Part of a small language model's weights: tied embeddings.
Each number is 128 + 32 x the weight over its row's rms, rounded and kept within 0 to 255. Layers, rows and columns count from 0. Numbers have three digits each. The size before them is the row's rms in percent of the matrix's.

# o: layer 6 attention output (transposed), 128x160, rms 0.0651, rows 76-118, columns 0-159
# v: layer 6 attention value, 128x160, rms 0.0527, rows 77-118, columns 0-159
o76 090:172146078126183149081138163139143173143117166105126119169205146137131159184177102131130145140102154134110137142169109153132114147144131157161167182161120130116103134109147154158153167114044075152070100128054121152149116092114175135104125090135171103113166079134060095148103172109132161171108108073157113108124166158099103142062157201128111122142052137152090113107148111117087134103128097082137138162140082100161106090155127175148118151130099178139134066163142045099122160113175096
v77 092:213119159153118144152104102098100179164091088139161161130129103177147116074155146096092140150090152149076104146162108124107129114162139124090113148063169100106120095095156150134173167105162148125143129148138157135151189121148146114125150111166164157084113138075120155077158175116098130138094130161128118134176200131117090081169127151151144119147104081108095166093082078070143119114064076159149088160105079098154156192113151167103103165098057120124110149083129165125180084115119210
o77 098:077118111138111150142121134160111131126128141086088171137132153096130122118093109139091143136215146161142102086094149128101057100168134107131162161155096108145107104137080167157100078086138165091128071183133107139171065133120100138111084127099112101129125145148137098122107136139155147067124099224120117154129090141110129148146149113114098095123058174131140040181121137213125141132166154175146152079142179174112101106178129126199171070133159133108153116176166081148105123126126059
v78 108:116126099132131113107164126212093100136121112111125133148176166144134148107133165124127090122146105094123111139122168194112075104069194164092160104151145148099122140208151092102067107179181119117138100164120124137132078167135127101106111094140178133143121170148152154097107129144116122090170167115157126097132128119125063139059052132198098132150155159163139161102121114085073133138146155140123169149228140131137153159079160159169113141108061104099091158056153145134141077161097090
o78 109:094140147115178139148119152075173143082148117150045104136131107098094121101117130156151170095120185146175129094149122054162125145166115126098073161107115103173134122076152144153168126095137109191109168110161106137153161125119160171096147117093122146137106101063129100116085142076155108126097028144162138116107173149109166154155132145100160092077078137162099143113168118191138111136143147093120082157077127062140142086160188116139149044170142163140186146156113112127144132075126171
v79 098:133125126108185125116150104123166152131089166180138122135161104136095146083102108124134035126169098176110143181178157090140136140170140125158154123137153110136127108156151136143123176137102098089140131173094113146073123148185068190121177160114123118081072097135135127136152104189166094170114125124200150136103125137184139164075181159132165052120127162142209141152122141107139122133109105103109153119079148092175079124110066067127125163061127148178133148066184100137160093125139135
o79 113:135143103142105111114137181081112181136184112088162145136118104145119114193079109211117201188074165168110101111149160161094099107078097108116085096070123183147130114122137159139143145100138116208181113087108156099171096070148145056138129111152108180141166136088142129142095147075127112093178135131120143095109129177153085077182122132133109134092107122149122121099116123117144133090119165129150147175223094138119139109108211133144081114109150096092150082143125169127141167129112121
v80 100:149117126106101118133176124147141203110142132129095115138139147098160101121122122082066158141115113160079146210133103112109134076081173050100074097160125158150144127119125156104093177092166100063108178099147039156110093099133179128178134201158125160101135164104144137142069159140137168118140108077114093146115080183125132110111148183114068105105122084141125100133104103145107090128100186120089171152141103134070099123131138164152155130141123112164178160118195113138092140103059123
o80 101:104154087176143141172098169134122110100166163113109148101103160174152100136114154171148091079114140099198101142105169157153133187149067190121164073152094047168090104144123124092173141131114168215110112115067151096076158134127147100091144130122084115143109116138111158084129061176163135180116167156101176087144121104166068156177119082137109160100071164084058132132111110133149143127142134119118104139111124134168106129110083118154115120102117189105092145133104090105161075148120160
v81 099:147118146132191096134116110122126122138072091139129140033106091067133134126125115078084077130110161171125168103117158127127137120080116135120217080054146179115112137129124210147123080139111171113135159165133088138138194092102169161134046117161081169148161110157116112113107124111121144135164126116146176106159123193175128151110153102174170124142102108147119090099147118150049143157136198163104119108172167170163114134095150215127154106106133137128124119135165138094143128099159106
o81 099:130159100145132129134158076120135166054094173132111125207156225191169111110115150139159164122105069096115125135150102128147132149127060044140098184155098092183127092107117144122177098131159131135146136159166112136092099124139090100167128167095177103160105175132128158099159082138139114151141163147114067139099123071111122084129109107044126183129104158141131151146122106133170084121075120081124106123081136135103156104142154104130092159115116143129127131106086132143161241136094147
v82 100:121170192095073116191138160150149133137165137150165187117112116113094071115115065101153093142111085116155104146147105125134163161171180112144138140069144101170181141142125073086095146103091175178176118123097162133147147100193116118155188085084164110158155158160115151077162097152145082126208109175168147126071156090083136109100109127124153130133126101127094195097175150088068074172087122123128081107153163116122096113087129179147132148168134129144128176112115146093155132103131151
o82 095:097099078138149151093102102071135125076130089183070142138124167085117180184128163108148148095159100109094151112104103124121113144112124080113090136135194155167150162166142088105094183122123113121148058091144125186116139144073139124108079176108114186047118113078151113174128178095105170162047143107132153147141184165135130080158164060111143119162067141156123107182091161194157120140113151136107159159127135133146170144131148110108090177130098136139119163116182082127148128141164133
v83 098:119183107122186166091182121133163148114151064147082134058161145117059080094101042182083099120104113151182138072156113138093105126139150116192141136098205102110137122170092104095041133146100134141190166120100143145159142123108107170183103129132103134110120100137184161077129102120133139131114135118135140160160093079097092126175115090101177171120079107128132138117120178145099100104158126181113162186108136103109124131121132124176076164141098136091117080092116146108079129129135164
o83 101:165114101166049074148111103041119160146117152115151089155114142102187162112082205095161095114151143165079091217148142155174078114146117093096113137118100116118154168129121144170145147112168144148142112124142116057144120119109099093140124201115118086099081146138031149095163131129099140150116112133158118106127159202103186060096124119122111172148132186112095124128169062157121188143090126155150134097181097141136138102124125119119140123127162137150149136152131070110166160096136126
v84 107:091149129135104102152153154121092062124070123185102147147093119074165159077087122107087146113041148188187151108113176156138129182171141101094117170118143206107102127077138165124071138112131154124129132142168133096152076173122123105145132123171106093193104102084054159142133167144118112156103090053137119109144172118112213122121134116139096119140161097110162094138129085085152070079088133158160154118128152133112134095140141110108083152167083122155134071143155105132153106154078122
o84 110:153153096130167142094099115145193125170154142088135117076178137144158114197167134100132083110155104118116126165135134097155166160091125130162162086157112096130178161154191126146139095133143162106126105110067113156115135123086159144038141149132158113152131167159160106145093039110140114113114180161138095132178116128106020087123182102086149127083075136168102103099174135145122127106127110090112039167074156102134165150136105137090168158144118111061120164118079111134113159129135158
v85 104:142170130090118121049122122123157147118105131151094095180119110101129103139158165168132094141138135144151121132119128104101143107076086152156208169045076204153107164168152115164131111109174106166116120086160163111125105181134124149094191056173174192129154149137135102119086098135086100101149117099084124086165150168124151125101170163140135172172161188087132106090148174130072120120136150183116117080080129108134083053142123119183139121135184085105099151121135135155131130154163156
o85 106:140107158158214123115140107117151122093147127109212131129128099148101134131106139094184152159162123065106048143149155133095153152114145193137113133170150138058154142080190104128115077137124114110079155214127105137142095108122139071154108157157155134135113104146124120130179169106147124207112076109163107168099065091123098136175112136085118144141106150129111125129095142104170083126127157038162131108164136143080122162114161130102128137102105128143072066194070141115122082087117122
v86 095:103161143106133144151147120164127158133135080114142110188165110131090157132136148121155141101150213124168128121101121117113174132091207088093148104071165113134122073133150140159155121158133103066162109201125067103171129080118128137165124088196116116052124097166137118144091081156180097154062130171063128136123170107168129112115107146095124171140106187153093130108146111139132153165151122082135142157126097094135177044092123147170089128105136094138161146201099168136108097128180088
o86 094:091115138181108134132125113110138114165119157071139146110159114077087121113095154137133134148106112116125120083129176160103119175120098127143129108162092173100092211110155122104079102079172149191094122083129192175057084142170118210158143126106132133111148120119105098098160116102060163146184129179138078165092126148137177108152163142113151137140141085158162126150127154155150123086093154105129089139108165162162091180120111130071152138157132155092083074043124080142088188138121183
v87 101:116185140169140111138121111060176137124107130089175229103111159120129152152143125115142083130101125097081140138089145123075143144134135110155076091102095061152144084152154102117151128143142116120096059078138044120148145101121152116124086124189209113070154126124139133160185159105133159111155126114135198116168162187125101149116093164114155169132087173146149116156091139115116112156079133167088125126134111073142106120111105101074072143117145069165179196123120186138111091116128145
o87 101:121107134088165118215112178182072168169130140148086076121110134160063091151135158163076132104118094190145090122216178162114095117113129145151148176167099164118143129102111112149130088150133146116179109171106199106128100174105075120160123094111133134095120150094145133132198098147128092072122086147108103088142137107180142097167164101169120106109146157126120109199153132158131133097136140141126096135116079128119125134088199176122148109153073132101108059104075087104150099171137112
v88 099:139139119117093100154094132132154099088177156147168167124093097041077069125169132171113142098160175137134078066126109072096093151116156160115126135107131131187128168159122125080130161129136152159081163109132054148138032140180100088144120143129133105157126166117165151104196171132118123137169132141133132111071144151114164106128120091175168140075115137132065154107090089155105106076173103146124118182105155110134098160132099080068101123090131094123134122102129136120089052104170184
o88 097:052156141153104112115156122095134114168102098134074126104136142154224181176133127092116104152135086120135122107111101208136152126141162179115131074132154107069149174122146159133154103105091140092103104126131162080147227130061109116089136142155132105131143161112119166089078111115151141120091159148096109130191121108147089108114133132100108114106097170157161097160093191098121116191144108166088116116126128139103166080084193172155157153154151117127120085167184112076152187142074102
v89 095:121130123142130072140165121040088168090066142092142163102146115116132148129133078140155153082153144140113154114204138136147151127075176151133068131123143163147144166132119067154131130104121104139147183121132109187140166176113142165076151187187138141133200131149129144148129114131097150072150155177172128169116162133154106160113158071078075118114086162101133139151124121156157157132140146186173156142085115130127124137071098125080126131156073138149183184193052084080134150136114092
o89 099:124095139166160190110060138161141095150188120202111127176133171149076171120095124057134097120107126149164050182133137188171120126138091112166143095140119122154134086174097155095097135187167166104116131150140206082117117127173146068140114102088141112147086161108114141118127161162117129167150140094135125086122161096096166119164084122122165158116145160055125108100147118127100112141159115038130125107127128079109143067093159141107142150181111134152089105113160135170053100149111125
v90 104:150103175132064137103149096106111096091197129149207094083196136116119152135104167114107107159103143121150204132168111137054105104117135162110147087177121162108181206114120163157146080088125114148099095117108152153146111095074135153072124051138109107114154142176091173129119169171074105147085195088122132119077130092129107144170176154095121151157167099134130120168081144177152105115114156117169150138159145118100123105136149115144186141133116140119158182129111130100090143187092169
o90 104:169097127093168107133083136180131188173091129150155141164083177085161099157124078137175142091124113067086095106104114104147100141113110064110148135072135103123107086142136116102118129161162119124103132103175118124091128153164145157120138169130125163103208099115190063192162116149190169061116072094108153157200091125148164181063100154129109132114155140126123139079180089085092098120166140157090152133087123112143125107120130152153093105155102172132126053128110130133168095078140127
v91 093:150178107173149147124176107117127127126094198078139068136143112151097091094106092072145184143133122077142107110156156115196112175066100126108151137133118140067179155114124109091072158130114114158143120132134150120186119144114089149122042087128182133060095130145134099144098187078128082148210155122167113133170136149130123134163178149101180181180111102151111096085122142119171128149084125153161163115154082145151110147089149119187210129119124149092122097121109077119133100130098123
o91 098:146118174136108153079154140180096085122128098141155094131102112079112176111140154168108131118175167114123088090100172142104088082185103098102108145133134156110121109131121170176146094101175131099107097129150120177046167142135171111126175145095139147146139173153108091142127109097082142148008112186141146141070130113048113162098096167136146131095127138153111168178117139151148143116112135126105104142145176014075169129148140150098094095130102147102187126113113121170128145130166186
v92 097:101057148133102154077106119082202098132101103062129087107120136178059135139058154116150122129130130125073126115110124171153167068147197095141153078189177143150166063099135148092098132114105129162130160103080149132179109146116106081135135110124102135124146098121196182094126123159110109073102122156142112134122119163067088097136142162102156095109111098089151132111144137215145064106157142173134131106117079134143121132107117145137130097163101116186073110103129191130145126153191161
o92 108:152175141131149129171124174151108138125095157166137190102086125100168078131102102122121114157103073132163104121126128101110127144107118142098114105161142130153127140169114134181115182228189094137141130121053116098120130092138116159195119170191149096111144108101077140189129159093121133166121116078131130107086106067209157119158141107161089124181091163138139084162144119091095152085151080071066120100065198119153132188164119107157118118121121142109167137105127088119073114127137085
v93 099:076169155161129157105100160161102192097080119107158136118137147090113145135140134146178131099146122093133089120132076115083143188098070106097133174080117074160080117131107136172091118141139151097071039137141111113127125134082120117115127215188096125199146122085138160120119088178126110128049097152104117093135153152140116137149104118163131103147184117185123149091137128186091181132099124150106188137093167131158126126105066189126190099127115121122152130055142094119108099174121133
o93 093:146107142063111125129154071099145102148132145101057151121101150172101041101152133126077128138107193136149127076121119081138069127138181179102121065205118136134111139158185077134127162177130113127147132073098136082086106194128126173127112116082140169090125121162114116080148118057141149137181137140165065143149151117136112071159161139140139168124101129113153110145139100071216118134181144070132135085162164126086145125114164074150067132141168127113142124134114165146122116110149121
v94 097:127113121181172107180147100047128165159067118061115203149122095124134095138120093087151107121122122141175159146080131151173099167117127087084181140136143171118141184170136124121136142132165168175159135131092093099131168105196112105099150144150113131078174093106077116131204140117173159169154185166115146141120155058150069127151158123096120085131076124081108093160129133132159091155125152149172175129060147131132130079188167108103152140120153163072112097146110097137153159139107135
o94 100:125106111131098117099107118138108114096129115201172103096105134144149147139102153095152156157111113121127088127212131104112177145170132147172051136082107110131140082098071104099136149167179106076117094102158142201127134125119154194148134095095121145136129203137158111108090126169158100063052138128126087184137097151101172104132081069104199112101182119170132100124136082155083152116156106103092104124168165108117176143119091152120131132140116066188135147154122171112091159155191143
v95 100:075159123160101130147178142153146115157133170102090094097131127132108158081129101132094116165112090111115109147123117094138123110128154189140160160117126104170113174125179136124184119073072066116103165062164204153135118156131159096163168093127124122061122112137138107189113100146121121163123132134109201124096106128118129099130152058139104133139144171110150105114082158064097101174166156161127044164112203148168148151127174175165085057151103103186117178107105103165114139155135162
o95 101:127116143111102120091100139123117145116153130142095124212139126076115094179123141198174130078155172058085131131116145083139190170138108117110122108165127139106149108103106113113093118184163167171113133145023101112088141094093128182122151197168079106182140156149111110061085154131114101108105102129126144167159191094114102135176151152131136139133150137159136131174172149105134150130112127130113204144123079103118076089157047133096148173078187148117137095084133125124165112086104116
v96 101:133166094137128139095084074113123154114146129120105084136124164106171127136164068172131068115107138098174144105112194123106162112177082123066170120126109102190073156092152138126045130145169111145079156066150120112205117144157130152137207157138076113153137118076109146161136087159172141106120122122091088087087128075184118100117104126170117106118126151106078102100103172113191097157131178124154156130180151163109141185153064157137141146178115153159145139178158129129173129145129129
o96 097:129109149088107115222155149117212159122119160122113146073149112125123129163100185133162131136148120156109159149097103086173121157073189138144132116163161087107093142149175143128157137157107140126117093171123143126095152132131103112159136136149126099101141097140087198066094153045088098116138171095172088189096080139052117078114152154081134128148159107112137152154172139151067139093177039164117169153095113132169147082121131111120121127118202096096113104113079151138155142130146093
v97 106:160179143062158172104151145025141086124119150089105135136109091149150128161079137131122114152135089143081130198132131093094120064176160172154092145140167145103079123126097093112117125090150134065136165072106118108181086123150119179136101120111154100146116155075153125188172129111153116056099097176141151138096141110156139149153150148092047148080140124170182197105095105091074107137135079114138087198123158144102124113113160104131103166119104137110133132069134120180123145132134101
o97 105:067108149139100145171094147198133155168177127156124096135127127158105133134148119079101131109139141155164110120227177123145149163116112098085130135124091120171117085127129160119084120138138173145174148172158133107139149094117160047153099172137098162047129116109121136105076089137161114170145134058132130084096137114109116141086116067172125114126085142160118125152145139121167190131120187181142111080109049066170105123153085158092107095105104161096140162108091149121096099139042140
v98 098:113077119180157107103121137111137164121119098159204106116123145118146102149130169112088042096133068084117081158128123106081112054151103135075128190176129086131103148128146116104174189125117115115093149148074173134123094190108184110150116127119123165162146145180142145110182141124140158182116105181126146101062141165122188080140144141095085168161118137147144072098076156076127135116107122174118112124108101093145083176145160093132120137177103042120087113103132131144137119080104089
o98 098:112091126071160155150111145100083156158140105148104167145147140080169125119167094171157148172089164141158160043196165152135114103109145132161191140096133128148082107118117101077107071079093181142135113118176169145130138086063092153112082149133156116090109139086126134109105152165087130076155144107132101112188147116125092121145126118124123106099165107086150132102147107150110105144135101090092148143141117133113128161130109107127105092086214238187179144181158152081178116145079108
v99 108:125068085124103079112134150122121130154198072122068096133189058095157162085124167092122124142106159137143152145096201193162151112137125102084137101138099101099120136093101146196129154162141083097108104198173105166126076154068128186161156134137111093158203145160102143168119122060145136122108148190141150100180148083145159113099139111142126121177148140155119132097131163148141169080134081105125078173101126147157129134068101172119125100095148161137130144147122159123159126089135193
o99 102:105180096132156165150112103124130145108031120088193127138178157131129097164147085098096139091119083125138083085105078099124148125164181158181149131135172133094092098131172138071133098121153164122142167173118163099079155105137097107124167100118112150147107080139124136181143159106105120136185169076132110139080139188099144144107181162094182087069134064113124114098126059117132148143182140124184147094131125166158186163157127119091099148147165138133085130168083140104110204108096129
v100 101:120095164134103112164119131081132121138144086129108197203164156083108108175221165125124092101151143148161136166102171122169151152110128120171164136065163117137108135181119065050148084125057135152070113174123144108127123094068123133179162121166098137124110114122090167116111150087128159129142151146170141143095115082147165063132129176104103156094075097190059084061150143118186122149116178124133107140100118162137129100135141160148149085134098136164161144109122135177142144171142105
o100 100:110158130119138137165138111120097131116112145111125098097106105132117093186121124129132093129201135075114147123121029151092112075125118113104110146171083145135146111100177202138119141124135117060115064164168143101038151147210101093142111094058138139101183155118126120186191153151120146156143118140103098115177156179141096111160145064135170141149155114109169135091142121128090128098121042165146100100152132141127121200087139167147094144127170102145053126141155124075119141117146147
v101 097:107114127175084141129172144058153155187113147170108103150129157081123125157157080103127134121110131098102102136161096164183125176092106090086112145172094143073100152098143111139163126138124137147164125081157080154112099115103204100119162091110126147185123133165132119091114134143166169087091158119085116129117134110179120104171144093165131074076156073165154152143148154086116123156100146156195097125072078087168099146144134151212125133068150166114072115132093154144107074085077189
o101 101:173163124120130145150079146177133143087122103125086105072142116172088155127099148128121146084072159153183151176118165106146086173114141116158153135127118096168121151155094132110100104126154158112065121147091150081169141160142097155124148156122113131025156155123137146130077127113089125146143130132189154080129178099076096134105129169112111223102108160109110110145061126118131139165120095132139189093143154065130203160094117146071119092131099115154151132129109047131134142197144053
v102 105:100084153141133156162178109109157166117119150090144104138125137132155085154156070117134070102080140144115187160107170108123136132133098136115132078130050152107156137142110104128158192117130137154129115172166179154149157156097101123098162120111131140163076127124078126162145107163099088140139103112179080062079070135107124191185183113070152181129158160133112126100178156173125150121167126119077109129190065082171149127168206160126101155159143087109094096164130133135153158170157070
o102 097:163132090118108128091090140122099130165128125142084138147128109096141209110079176181148152118125104109102088094170113171147148150119114113129150163073136153174100116081157161099108064146095086125161164127117129174093153076202111097123096137103138099132134080136187158146129125078142150147122123141158220195157134101146083060095125125107171090133131103152149156114092095088097061151123155123144138138123190151136107071135103146182103106104165129123144172040147136119136159105111210
v103 100:125093176108185175156159096164115134069108072132148161182165112099104128160113104146076117142094146141134155152123159134161051149084091132111157127134162067095147120078150108095151093150083090093101155077119164098136173087154134144150121153145127198151125130168136188117056093135134160140126165132162157145134104151151105105112119153177060108150141098130108198148079159183174088114100120164153093137156198093117100118149112136125107155097081143090119191125104155086086129065097097
o103 099:155129089154083092147127136048101101185166152155102105110128110100161132107101124101143104113132130093135111103158132106123180087141123144112053165143105169144109167204108106110121142067199108209140133155150096120102101168073146140143130164082080135076147083078131139098169123170152104150177099162093135109131136114103146129174059123091169147159141096142176062132177112061062185168138179141132187126122113107107102143095175142146139141090110125156128104126142109148147090156174156
v104 101:122110150154081165132097092169106068141172109138168216105116175079143160097103078165179171100118143157095140162109143141125169136182136107146140130118082106156125122116132176164164080152112116118161104156164133124083123142078085125114138124112117100191089129162147136172071144115154138158108099151089074167118164144109130152102190113117131103194123109108161150165134124104087138163145118192074130158144150070078069150144077177155138181099039110142136084125146148118151176083095125
o104 098:197113123135120095147107227139116157102070150133125116108157111131177121157150174110112102159139155117113144108142109132119107050123080121125173190172134139161147089116105090077159132108161152097106191155089105139166116101117100117179103156172190150115147138162120154069147123067127177122172164109141147094169113126164182128115047122182099077063150154136122090119134091170159115063160117131182092092089120151160109043145165097111116174133156104103133143124140120156141123148120104
v105 101:184108120156149110158104114138143137166106113086156118132142083169165080088123116176027132104095090134139076140103108126180153158090121128114069145151075088167057104174130069187091127129095119163127129109186048143147183116104133155119102107131134158116126136107132063107085118131166121122113180138173168159085163100114124166162130178186127151154145082137124157129124082101119103167109136134164197132085074150150162107086102144182126135175142168158104105110153076123134140115179110
o105 106:107176142099120172140129171141165138146117156128110072178093131130120165086066103158156139091206180188138145124118143118113051112106124133132166090095162170080134117115137147092127103104111166062112083121072168133126096149177129108204153099113161169158140097104099135143180131111114125155025089190083097153165139172093145101109144178099095179093114161130115122110142115164135117114105139126110125104170150096146080130128133167098131091071094093149143127107153178143110154168056129
v106 101:165068165168158138181085156132115142143143158084128084114111169131182114102110135159073136135143129178147155155152155119070138112097144163117138116084157107051094161175164145159085098124129105127150150133151122170110128083096135119110112046127115176139175088169049123144160098154131196096097097163166071070118120073151158168098094152141146145128098129133071130118113101101121125101117111087148152137160157080131159129169071158123136136057174119139090115094111146161121229125106132
o106 112:082086072112156111085160104130155116116133090114174127149141112123113128117102145163155180173101107085159112083123145091116112115133106120119159180080119114184118111159086122107159118100127132115109130051183102106138187089169105135148108112084198184088159121185141065131102133094118125176130192118112155126128127179041117133127193133047100096122143118135135147125131107148115143143163163115160124131109110118157073128144096134123070168164151136082182175182178093086124043153131109
v107 103:135186117124161124116115091073139151142155072156164198178117181127092132160147194060130108148123160154132075170154134118089111140130094115137118127128172128174073092165123199079071145140140118152129148163092114129126093154170087120103076096092163126125079179172074201149139146123100186107137139171164206167111127134161112155179129131100127090165199130134138113133153142124141102159147144135110174172127147076130136169157126143101134094172169112113091122192139118076134121129172092
o107 102:130140177136131127161088072124095153137083100162163118117150099122152085116111110201096143165161040151070197080117132111145102111124152097155141094144138163096168106131109092130153071070188150108135113102190125164125138117079135131150224168110069106100128096100141083142108139109120079137135163112089100141167070167129143174088107111173182148091080150151128146111172165116127167135103121134170136108125083166133151113131100110143121100114122147148144139092128137164229107075095096
v108 106:118145192102136159100151099132168181114138125157129106120140179139138126156091122112188084093108120119132070152175186146175155169150142173161146091150148153136125081108170168159160176092194062128092149166121080079086152136143143172087077089185159117116148173099164115142175117161073149141146097155086146175156138073145137115147138098144116115139169171144115112050118126165120068173158148149126128085130087148096155125142090149152142107191092153065131072097143105146125087152093113
o108 100:111135116121138108130138152126080171093147110156188177171132096140066117125168171157076122098129156160111135094095137154132138116148124103107178147102102096145102185123067114106099133165102096141142088097071184144146095172159160097193166180099090156077122148150072109127078165126175131116091156075195090160135139145125085120154092116114133106130156094132164091187166123082075094082141098104156190144127226074143123132139148118112147088115135094133131152149078195133127166133109151
v109 095:174119140219142158104141166135121150156132181131098131171169058108109158123119163133147095055161100127130090146064169116051101162114132165111130163104127092113168068128138120153122114128136163079118154112088114129118167175220166111116111147068148124107179124132137179130066125148092112150161113127140120091162171105133158075131141113134114164151050101099159157175140135199118154113163133143139178173109095124084160136104112129085126095195141111140183148113147117103120088100097174
o109 108:092135166060117127072091074132093087184120111162150107129126129140133116136147135151125117150078183160172147166159122091123168085137120107130116098161124130119070168152122119101143082097157124142183154154139106146077100122050077114115094091181106118154072133162180115105148117117130169092133193149103120115130109167089119182134078120150134111105143115103110151133136127102086144091053120141135089108114203128194124175154156145162158162109118223102091117147150072127182119208094133
v110 099:153084111137145124127126129111136133088147187124121093086165098157168162149118155129151124134074146091149184099148139098130111142075117054155156088074155102184132111075134102173089149140154153147137088107105149110136109136150113105083150032142138112164150195098175104107149160150184151159098155066097131091133134179127156139119094155127096151087115125117205157106166102092082126148172144140175132141124046114156130114177167126112183117106103063105159106088120106082111165107072068
o110 093:114203121127083167121132119107092146113101081120121170139128156163116209081154122108101082074155108178134130180098158126112100096173126191127108146163080124115112103134137098069118096124097111078119176106207136180112104123160127181183128157156128170119163068116130120100143106131123094126138108148154147172162114103106118116107144093148132064178142147097120180152105049119180147182086115125070170101102167127130149188071077092128137119101130162138143159143137152208112158142158121
v111 097:148099136131080156155162096172223117138127170094168150114152160094134109130127140139134115140133080153131122097109056146046096139156181161102165108122096132097096141160128116138096174156167117116108123135167135131196192090123109154123144158125094066075119153117162116124080139124101133191085133140155130068108147132131131142176067194058083097127125123126078127182059110151114095163155161062141153144115130134181096104184104097121118117148091169139151104097169080093166118129159140
o111 105:109165150101188148126127133152119150177107134173108138145067107118152201078075100129139161154160090118087117164127125131137125143073052107118113153077158099149164113098127148172149079082126140125106163122111097096063104106122175170077103111141162152108146123098110114151167164111167136068165138096080118185129095119154102134097192114176078152094174138160098123108091151123118121072164075119056156152215123176163124130169133118163110119168138127085198124168125135113143115124075117
v112 098:147162185174103189166129180126129099110106046155087122103168138129095073118064200151130181132143131134125112063120124137146080070195149076130121180097106133158098161118167134137097130153146067139154097140149069160099111101122126137160094159110131164165135162121166197120122152119115146139175152137108138158132083112123147131132161150061104160133116125136169165128134081105124176080067146090126141076124118141070193119124154153154139139113124137121124053055126152088085118160103102
o112 097:116112073083121039124171067149105139123164136103131090104119062139182192171161089084096099156069123107159128118137147159133135159126160102114110114138105113135134156149142122131095164079105136118114207106086174113117131149082065159131122154140134152117088116125089124170163118116140086145167129116178130117153146170073160111158090082177132118147106140129084155111153159169140071199165098134128085103182135112169075103134100155151128134132120172161181182200090094182122173092110140
v113 098:118113199168160088119174127139126112105186133118179093162104131102082126102088073163071131146145107156078122156153144151162205130091104134110145137111138195150120142169104105086144115104120126096129157146124077105133175127122118118099187139125109152141054148106126115107088121051111215110154109094119146068178170103153109121132137096103195151117170146106160141094110130096174141075129129101127173097136141154120141154146144181138144166100191079093126162127089125164164164075201091
o113 099:133096148133115112107119112121143141146032163205134177101151088107140135132128125134134143105129157135151178139130122165135138048159151167133139111171180107159173099092132125142101135147121107144108160135177143119085047116133089136154107147135186119126134121137134182121129145173153078116087161137173147123115117136118106185115124130167077101131108150198126064151186162124119139214100131105142057161128104090139129105080126085110058097192095142123181071132138152097136092182051114
v114 108:141179079127145175132148145134082084187088126177075152081079087169124129144135144099155150115215162087116125190143166196128167092128152132099163109080085119175132096165183142143121173120067118095130089097121141155107179058101163099096157139129104129139077150125138103139105156112109119169187133122159113128119063091181164089140136170097142156131116174133148135146123119174084132118125126130155093097146089101115135156174124167106089185105076144109136115095073119084069159126131085
o114 104:118103094142163126152093155164124115111185177153154106135162156135143168131164083152127082081094149118107147081148126084131115124107084129106093163141143134082106120110105122086097030105166065141175146167122195125126148136132104147176118154097126137118158121170154174117101112114122142142152069125153163186164177138095091150144131103110125066153100081096137101078101154033088109138144133101107074178159150073086129063143179110161150123135129157128102152122194111195195140126145123
v115 096:157107140097140111146135089105152095091096205125085091138162093102150087163178139126185059196101071116160131179119078133099165154136121193172108135118176142145146092129103172107126107100130168088137107088129128140138168147130177126133136164041152120110065120099153139163116158188118165094097162142123137111093123089146147094102172151207144146089135139191110136122106124105164161160114198181145102156125119044161124146088169119139133142102127079092147077135138137131110155102082131
o115 103:144161161132149095148090097169155118140143080153181159169117088133108150128105130144054221053148192121137076118173154134118115148115121062097138167090118102134121142121178122131127138110156171129102116172112068140127138110087163098075111079103149123103191189180160131097144096117128109131123087115101098124148121143135124142171094069148129137139119109124127216150114140126157107115095122197112105106082078187116094105198112143164095093118133189145183149079076121109119138136170158
v116 098:115170151080157102142161147214131149133110102123101129137105067159063105130080159159153138138087113143083138151142097141123126154190140105082083160150139087046125113087166097119141059132110119139124180145116093156112135113148148104141101126107166107122173206137159138086113077100158140106102111149089132106088170052171185125044194118101169134095101100124131102110154104173102169137116090158139144073170050151147130149099137097122169129084105143090149147071151108130120156131128131
o116 108:162075145180155113074103111039138094144114178130070136096071154142153121050167144134135171150124126126197157136138143111192157133107095105153102115124127115166136123167093118120097192180107092132134137097141154127112148178115098100096141131183085145111125040147126141139147145152081151190152102149160165137130185154113050143161048150127105131146177182137103139134162103095175104140131156146094126120060091096104152174124145182134126098116172087157131153090097137140137100151140118
v117 104:157095151131144138092157150139100104127156059106171095071115096112177091094161147146149139121093148091141142164117139146166137140123154086137163158145068115180176147094100096162154138152123092055160179149119148128081114100172208083119117109130111177134096138060080149130140139140094094124162108101124110137155139135147131101096108109124114065072115128140122115116148089100100217193149120174155067147156185108166140120099167122176149134083101140148113096162178108149095181096177196
o117 103:067120112156121116105123140071089211146121129150083189130174171151143156197090107127092135097169151190155090159136097054069151074127102149109131113123161147129170108144125172153133139124135131166199083147166126101117154182112073117086136139120175106109175133176134155082123140174163132124141148136149213114110181117157099115154100115132181146168109147098088119130100126170110039091134159101120115144131123136075146134091103170121121169114137066113123129087114145103147088140061121
v118 101:109052138077144148071037126113108137090128111139121173144128068142116135163143144158115105145099184136111121143179045140127072173128164146132144171135114081165118142137112121046167105165163135161160178149116110127093105085149111166139116113169183142124064173081070127179135061159134134131149132150148144087122124102112153108140097087141129191073069146199169125165120132102152080083176102123083111147081148148168125155090146144146140086161140094135144156153120118101098128097119140
o118 105:097121142092094146149157093157113158151130136150146187105171117133139125122133117069117095165154112142121140130096093105136148145154089088123136075167184142153167115119125162172115138095085102131140090165066083161178056127109149121114167154073077160156201109120175154098184090121109062142146167078138154154140091072208094073138105120130147061140146093124143138119123097184094139127118133170121146056116192126079129107196127131172128121102092119117095114188184106139124169145134153